Weights of a small transformer language model.
Architecture: LayerNorm before each block, learned positions, no biases in attention or MLP, tied embeddings.
Each number is 200 + 20 x the weight over its row's rms, rounded and kept within 0 to 999. Layers, rows and columns count from 0. The size before them is the row's rms in percent of the matrix's.

# up: layer 8 MLP up, 512x128, rms 0.366, rows 463-487, columns 64-127
# down: layer 8 MLP down (transposed), 512x128, rms 0.322, rows 463-486, columns 64-127
up463,085,238,189,195,182,179,206,176,216,230,218,185,214,209,186,211,203,168,171,228,213,148,213,202,222,223,211,187,216,250,200,177,187,197,189,184,212,226,251,204,221,209,222,213,184,218,169,157,209,191,210,217,192,156,194,188,213,156,228,185,195,216,224,213,205
down463,094,176,203,247,191,247,196,233,198,201,180,224,208,180,206,211,209,200,235,191,192,226,180,202,196,180,193,189,190,195,216,188,222,197,195,221,167,192,176,215,161,198,219,203,193,192,189,186,164,230,199,205,209,207,192,175,202,227,183,143,194,177,183,199,207
up464,091,181,197,184,202,202,158,193,198,230,179,176,216,229,235,169,217,211,184,160,172,204,196,171,193,228,179,201,196,215,198,192,210,211,193,184,226,211,190,217,197,223,220,194,214,183,232,210,158,200,200,202,229,211,230,215,246,182,179,188,185,213,175,200,192
down464,102,184,169,190,203,183,212,196,228,196,207,186,214,186,191,218,225,159,197,190,174,182,191,206,181,196,220,219,204,161,207,222,191,160,227,199,187,213,193,191,202,184,221,173,213,198,216,205,201,226,181,217,182,185,159,196,176,242,171,195,206,201,202,164,199
up465,065,207,227,196,204,222,248,179,222,177,198,235,198,197,203,175,181,191,228,191,217,219,199,209,192,224,180,184,176,172,200,202,226,192,200,186,187,225,223,174,192,201,197,184,195,191,222,199,160,185,231,175,234,218,181,170,220,213,177,173,200,189,194,206,239
down465,059,180,199,218,215,153,221,205,230,204,225,232,179,189,204,146,200,239,215,202,215,191,214,188,187,231,198,225,183,188,168,207,211,203,195,181,208,201,220,199,189,176,197,176,187,206,207,147,182,220,207,221,180,223,188,197,187,209,228,220,175,205,173,201,212
up466,101,216,175,232,192,157,167,234,194,229,181,217,230,217,212,188,168,202,180,197,156,152,184,198,222,205,215,215,175,204,174,184,190,180,228,197,209,196,212,200,210,193,167,217,226,195,200,202,191,192,220,206,145,217,237,177,225,194,176,209,219,207,234,186,212
down466,106,216,223,199,198,151,194,209,186,214,200,207,221,223,217,222,207,220,174,217,210,186,200,219,196,212,197,197,184,222,213,224,183,210,191,177,180,161,212,197,204,193,205,186,199,180,178,208,221,222,222,171,214,179,194,235,191,203,158,224,214,185,260,186,207
up467,089,240,185,213,190,213,195,189,173,181,231,198,161,199,213,221,189,204,182,188,224,185,201,211,204,220,199,185,199,189,222,220,196,184,161,253,202,216,236,195,196,210,237,216,219,175,227,246,198,190,195,197,199,187,196,200,209,183,205,214,188,235,206,187,177
down467,091,200,191,242,180,209,209,223,195,204,179,197,183,252,211,184,213,172,180,190,214,218,204,206,167,185,190,217,225,190,179,172,198,177,191,174,176,215,193,212,174,168,213,234,195,215,167,205,171,184,205,221,206,168,224,207,190,188,176,231,200,183,156,242,208
up468,092,199,182,182,209,168,228,207,219,235,203,194,200,212,230,196,181,208,242,223,198,213,196,203,161,202,199,194,219,161,206,207,197,208,160,186,187,215,224,201,206,197,162,199,224,185,177,190,189,212,175,190,182,215,150,188,176,182,203,195,199,195,184,190,191
down468,101,212,209,180,202,191,188,208,185,222,179,194,188,178,215,222,210,190,201,251,217,183,249,189,199,194,203,194,201,222,165,219,224,213,196,185,200,200,203,176,194,246,210,215,201,182,217,212,196,199,180,169,252,237,227,195,202,199,212,212,181,203,226,199,201
up469,092,199,231,239,203,179,199,196,217,255,201,179,204,208,205,166,192,180,201,210,247,207,194,188,191,186,197,210,161,219,182,216,193,221,201,207,191,185,191,189,197,179,210,200,175,140,231,197,205,198,169,196,183,196,227,193,194,230,214,214,183,212,167,195,205
down469,092,214,202,217,208,187,195,221,227,199,214,233,231,217,190,213,169,192,215,185,213,210,195,165,182,157,253,194,194,189,201,192,162,158,223,199,205,228,232,213,190,206,213,197,211,195,208,208,204,185,219,224,224,226,231,208,166,181,218,185,209,193,221,187,221
up470,092,200,228,194,211,193,168,198,215,203,232,210,216,218,211,205,162,222,216,200,185,203,191,182,204,201,181,229,191,188,209,239,195,199,232,215,196,185,219,197,176,198,182,205,211,205,206,170,227,159,258,190,231,213,196,207,212,197,208,200,240,246,197,176,188
down470,096,176,238,204,208,181,219,191,214,201,202,193,164,178,213,199,178,163,219,196,203,246,185,209,226,220,185,169,233,212,201,196,176,198,215,191,211,251,186,198,199,185,184,172,172,221,162,209,189,226,218,240,180,164,215,200,191,242,200,209,221,211,196,178,198
up471,110,189,217,146,196,192,186,194,226,189,231,204,204,223,234,213,202,222,177,229,222,178,209,181,161,207,215,234,177,182,211,192,206,185,189,159,198,181,175,227,181,186,180,207,170,165,196,213,227,190,199,168,195,212,217,179,199,204,179,189,208,221,178,204,213
down471,093,177,202,219,199,215,177,216,179,220,191,250,162,189,190,209,187,187,162,195,196,200,218,263,196,197,196,208,215,212,226,181,159,237,195,167,180,180,223,188,204,204,184,216,239,200,195,190,215,191,218,212,211,190,230,196,198,217,212,218,199,198,169,188,187
up472,085,211,240,192,226,216,213,183,195,218,223,189,178,199,227,202,186,216,199,187,212,210,217,196,163,188,185,203,228,214,173,217,200,171,202,188,189,237,216,204,178,206,221,207,177,207,167,217,233,198,195,204,174,194,196,133,206,190,175,156,150,190,162,195,170
down472,099,191,200,224,200,223,190,182,188,162,205,200,179,208,216,194,204,196,187,170,227,193,192,216,166,183,169,186,181,219,177,203,213,201,200,222,221,218,205,165,223,165,189,215,209,205,212,203,184,195,188,161,202,189,202,167,173,190,201,199,159,191,190,167,211
up473,112,167,229,192,209,165,207,221,187,211,181,197,182,206,191,197,177,167,211,225,146,214,175,184,214,167,198,180,182,210,192,213,207,182,200,205,215,189,230,205,192,184,168,166,194,208,181,169,195,199,237,226,207,175,196,186,204,234,197,152,159,215,218,221,168
down473,125,185,205,213,198,193,209,201,236,214,199,173,188,186,201,221,238,235,202,211,165,153,192,174,185,222,208,179,202,196,192,188,197,188,202,210,209,194,185,196,168,199,222,205,182,191,198,204,167,191,182,185,194,232,193,178,222,166,217,192,216,220,208,222,231
up474,098,228,182,195,186,179,227,166,238,209,213,212,165,204,200,168,194,213,193,202,216,196,188,200,190,156,196,216,204,212,182,199,184,137,184,160,231,206,185,222,212,178,216,180,225,233,214,206,172,224,203,203,165,227,241,209,198,237,224,209,215,217,198,192,190
down474,094,211,213,224,205,181,225,206,202,217,194,204,182,195,217,174,181,199,218,167,194,173,171,221,180,187,196,218,200,156,218,241,185,204,186,187,217,175,206,173,200,212,219,208,218,183,194,183,182,215,168,169,195,201,166,222,175,191,177,229,227,196,201,221,199
up475,086,179,201,164,164,227,225,222,168,186,193,179,206,224,216,217,208,183,187,210,193,208,156,203,194,200,238,229,180,204,211,251,192,167,217,177,208,209,195,176,165,193,173,169,188,197,194,211,224,202,167,197,202,226,216,249,242,195,204,210,194,220,194,186,204
down475,089,201,191,130,195,206,160,194,196,185,194,190,221,221,209,205,201,166,210,206,196,174,181,206,195,235,195,186,181,184,223,214,193,152,214,206,182,181,215,134,206,167,194,178,180,188,185,210,206,165,202,187,196,227,190,205,211,239,198,211,234,209,172,170,197
up476,114,167,154,182,241,176,153,214,166,204,184,236,204,207,182,191,208,218,179,230,201,185,190,227,227,202,177,201,195,205,189,237,199,221,225,207,227,162,217,211,212,187,164,218,218,202,204,181,175,241,173,202,204,182,195,214,197,209,173,204,189,189,178,206,181
down476,089,208,231,227,206,211,208,191,189,207,198,178,195,209,181,206,204,177,227,171,184,188,224,202,225,179,222,220,199,180,238,217,219,194,221,181,203,176,202,226,195,230,194,224,200,241,180,208,176,185,235,165,194,196,222,196,187,153,158,193,224,206,207,215,214
up477,116,229,186,201,208,206,204,155,178,192,194,185,212,227,193,170,196,221,198,147,188,209,183,207,209,211,176,258,228,170,201,178,221,204,205,226,172,197,204,228,170,186,221,187,207,205,209,189,190,172,200,196,232,173,214,183,196,188,210,200,155,219,221,209,191
down477,122,203,184,212,203,220,230,198,240,197,206,208,162,209,206,193,211,160,183,244,206,199,204,160,200,212,196,216,238,195,214,187,218,174,218,213,177,202,174,204,209,222,237,194,206,164,201,232,181,229,206,186,188,211,214,180,170,161,194,201,208,185,182,182,171
up478,079,217,168,171,240,178,189,190,211,215,201,194,191,160,221,182,224,193,155,209,197,203,210,207,196,168,187,197,223,206,202,179,212,209,215,222,194,216,198,197,201,253,184,229,196,235,195,201,184,224,169,174,192,193,188,224,188,219,187,248,208,214,202,197,211
down478,086,204,211,217,191,200,255,192,220,211,179,211,181,225,207,196,187,200,213,165,216,183,185,192,208,192,222,198,216,234,210,206,213,221,185,194,193,207,193,157,176,208,172,157,219,212,184,191,244,187,196,188,227,213,220,213,195,198,224,195,194,208,198,221,173
up479,110,181,201,249,197,206,220,251,181,199,194,234,233,220,215,223,244,222,217,179,214,196,183,194,194,211,208,221,236,208,203,188,182,179,202,191,178,181,177,161,200,202,214,238,216,193,202,179,240,211,194,203,221,211,199,175,182,223,181,166,175,215,198,209,202
down479,106,177,194,198,197,192,174,199,184,194,213,243,244,205,217,166,212,170,225,235,208,220,194,254,172,192,186,185,187,208,188,178,219,226,239,232,200,193,205,180,205,190,211,218,213,175,185,201,188,207,185,227,209,195,179,229,188,179,219,203,177,200,201,214,195
up480,103,188,238,192,202,196,176,228,197,190,221,212,230,191,204,197,196,156,208,201,222,174,219,196,171,194,227,192,197,214,191,192,184,187,195,216,205,241,207,194,211,192,203,199,214,170,207,208,189,201,217,167,186,174,197,232,177,228,199,161,226,223,181,226,183
down480,101,142,182,177,207,203,215,216,185,212,202,226,203,204,215,201,192,211,183,241,165,188,212,197,237,199,175,179,157,195,218,198,203,194,190,211,195,212,229,190,187,209,192,202,171,199,196,195,227,194,215,195,223,221,185,162,193,206,189,202,161,198,189,215,191
up481,097,210,199,181,184,190,218,190,189,191,198,148,184,161,214,216,206,209,201,210,191,224,248,247,212,235,195,191,206,212,194,205,216,213,164,213,226,208,184,198,177,212,209,166,194,210,219,183,185,210,195,170,183,203,192,171,208,192,220,210,212,165,194,201,210
down481,084,226,196,208,187,226,218,196,186,206,223,215,190,202,172,245,216,246,232,236,200,191,191,184,203,193,219,199,231,226,172,239,186,175,191,220,195,208,195,213,195,228,197,195,222,213,190,154,217,241,200,201,153,209,219,169,206,205,181,192,218,155,199,219,211
up482,113,199,236,193,209,183,173,205,191,229,190,214,234,176,199,212,201,160,218,207,221,214,205,200,231,206,211,217,223,156,210,188,228,163,227,212,174,215,177,196,199,197,192,188,189,149,216,206,167,208,204,175,162,222,204,228,210,145,202,233,173,265,209,196,194
down482,094,182,203,182,191,206,224,190,192,191,197,187,209,160,202,210,198,180,196,235,203,205,145,221,219,187,186,205,216,214,199,202,208,200,185,199,214,191,165,193,194,167,222,210,244,203,248,220,205,191,209,224,182,157,211,190,206,185,216,176,190,169,227,184,203
up483,089,192,169,217,234,204,179,195,172,195,197,197,200,171,192,222,168,177,202,206,207,240,188,170,199,213,224,192,222,217,217,214,188,191,217,180,209,187,216,216,203,209,169,205,212,205,162,196,259,179,192,212,212,178,181,217,204,219,202,193,189,198,190,227,197
down483,091,177,189,150,183,217,170,176,197,179,200,205,159,208,207,203,236,205,220,178,188,186,207,194,203,205,195,236,196,195,225,205,186,214,192,173,210,162,181,186,168,217,223,225,199,169,208,193,199,198,218,160,232,216,236,170,201,173,173,195,232,207,239,178,198
up484,113,221,211,192,205,197,218,217,238,165,208,203,199,218,172,190,204,208,205,191,153,234,181,199,173,178,181,194,201,195,206,231,243,207,237,216,191,158,198,200,195,181,187,211,209,183,195,217,197,219,162,226,252,209,200,179,228,240,194,226,187,217,174,189,198
down484,110,182,249,180,200,226,183,215,225,209,178,189,223,196,208,219,210,191,206,187,164,175,194,171,198,203,200,210,181,208,216,221,202,215,183,219,180,228,217,212,203,187,203,244,194,223,205,200,203,229,228,188,214,194,209,161,174,222,196,160,177,216,193,208,220
up485,100,170,155,211,217,156,184,186,189,217,192,206,221,215,168,190,210,159,194,232,153,217,193,204,216,214,198,223,195,209,197,242,170,182,215,194,153,211,198,192,183,198,214,200,203,217,220,234,185,195,230,236,200,217,188,183,164,187,208,172,190,213,199,233,209
down485,100,197,178,219,180,208,226,211,195,195,204,189,196,223,232,179,200,201,196,179,197,205,234,208,215,182,225,233,227,171,158,246,185,203,189,179,232,221,194,198,205,206,210,200,189,211,196,172,202,234,211,231,224,230,155,183,202,202,207,202,206,204,218,231,145
up486,106,154,194,198,221,188,210,216,224,190,231,183,177,196,225,221,156,207,209,212,196,199,198,211,196,204,191,231,186,231,218,187,167,199,212,208,196,208,180,199,202,200,164,217,213,206,191,201,175,213,204,193,208,168,193,240,204,204,215,172,225,223,237,172,216
down486,106,183,193,200,187,202,182,195,208,196,209,219,187,191,224,196,233,187,240,209,186,172,189,193,184,223,237,218,198,213,237,237,206,206,199,191,199,190,214,207,213,187,231,236,192,193,196,181,213,178,208,170,206,195,198,213,202,210,177,210,177,210,208,166,174
up487,099,195,201,203,183,205,186,184,184,201,253,215,197,203,218,225,211,196,185,195,217,174,189,213,176,220,205,201,225,207,212,198,217,191,220,210,216,185,217,237,183,178,220,180,174,197,194,209,208,190,172,197,190,215,213,190,220,201,242,196,240,209,216,196,222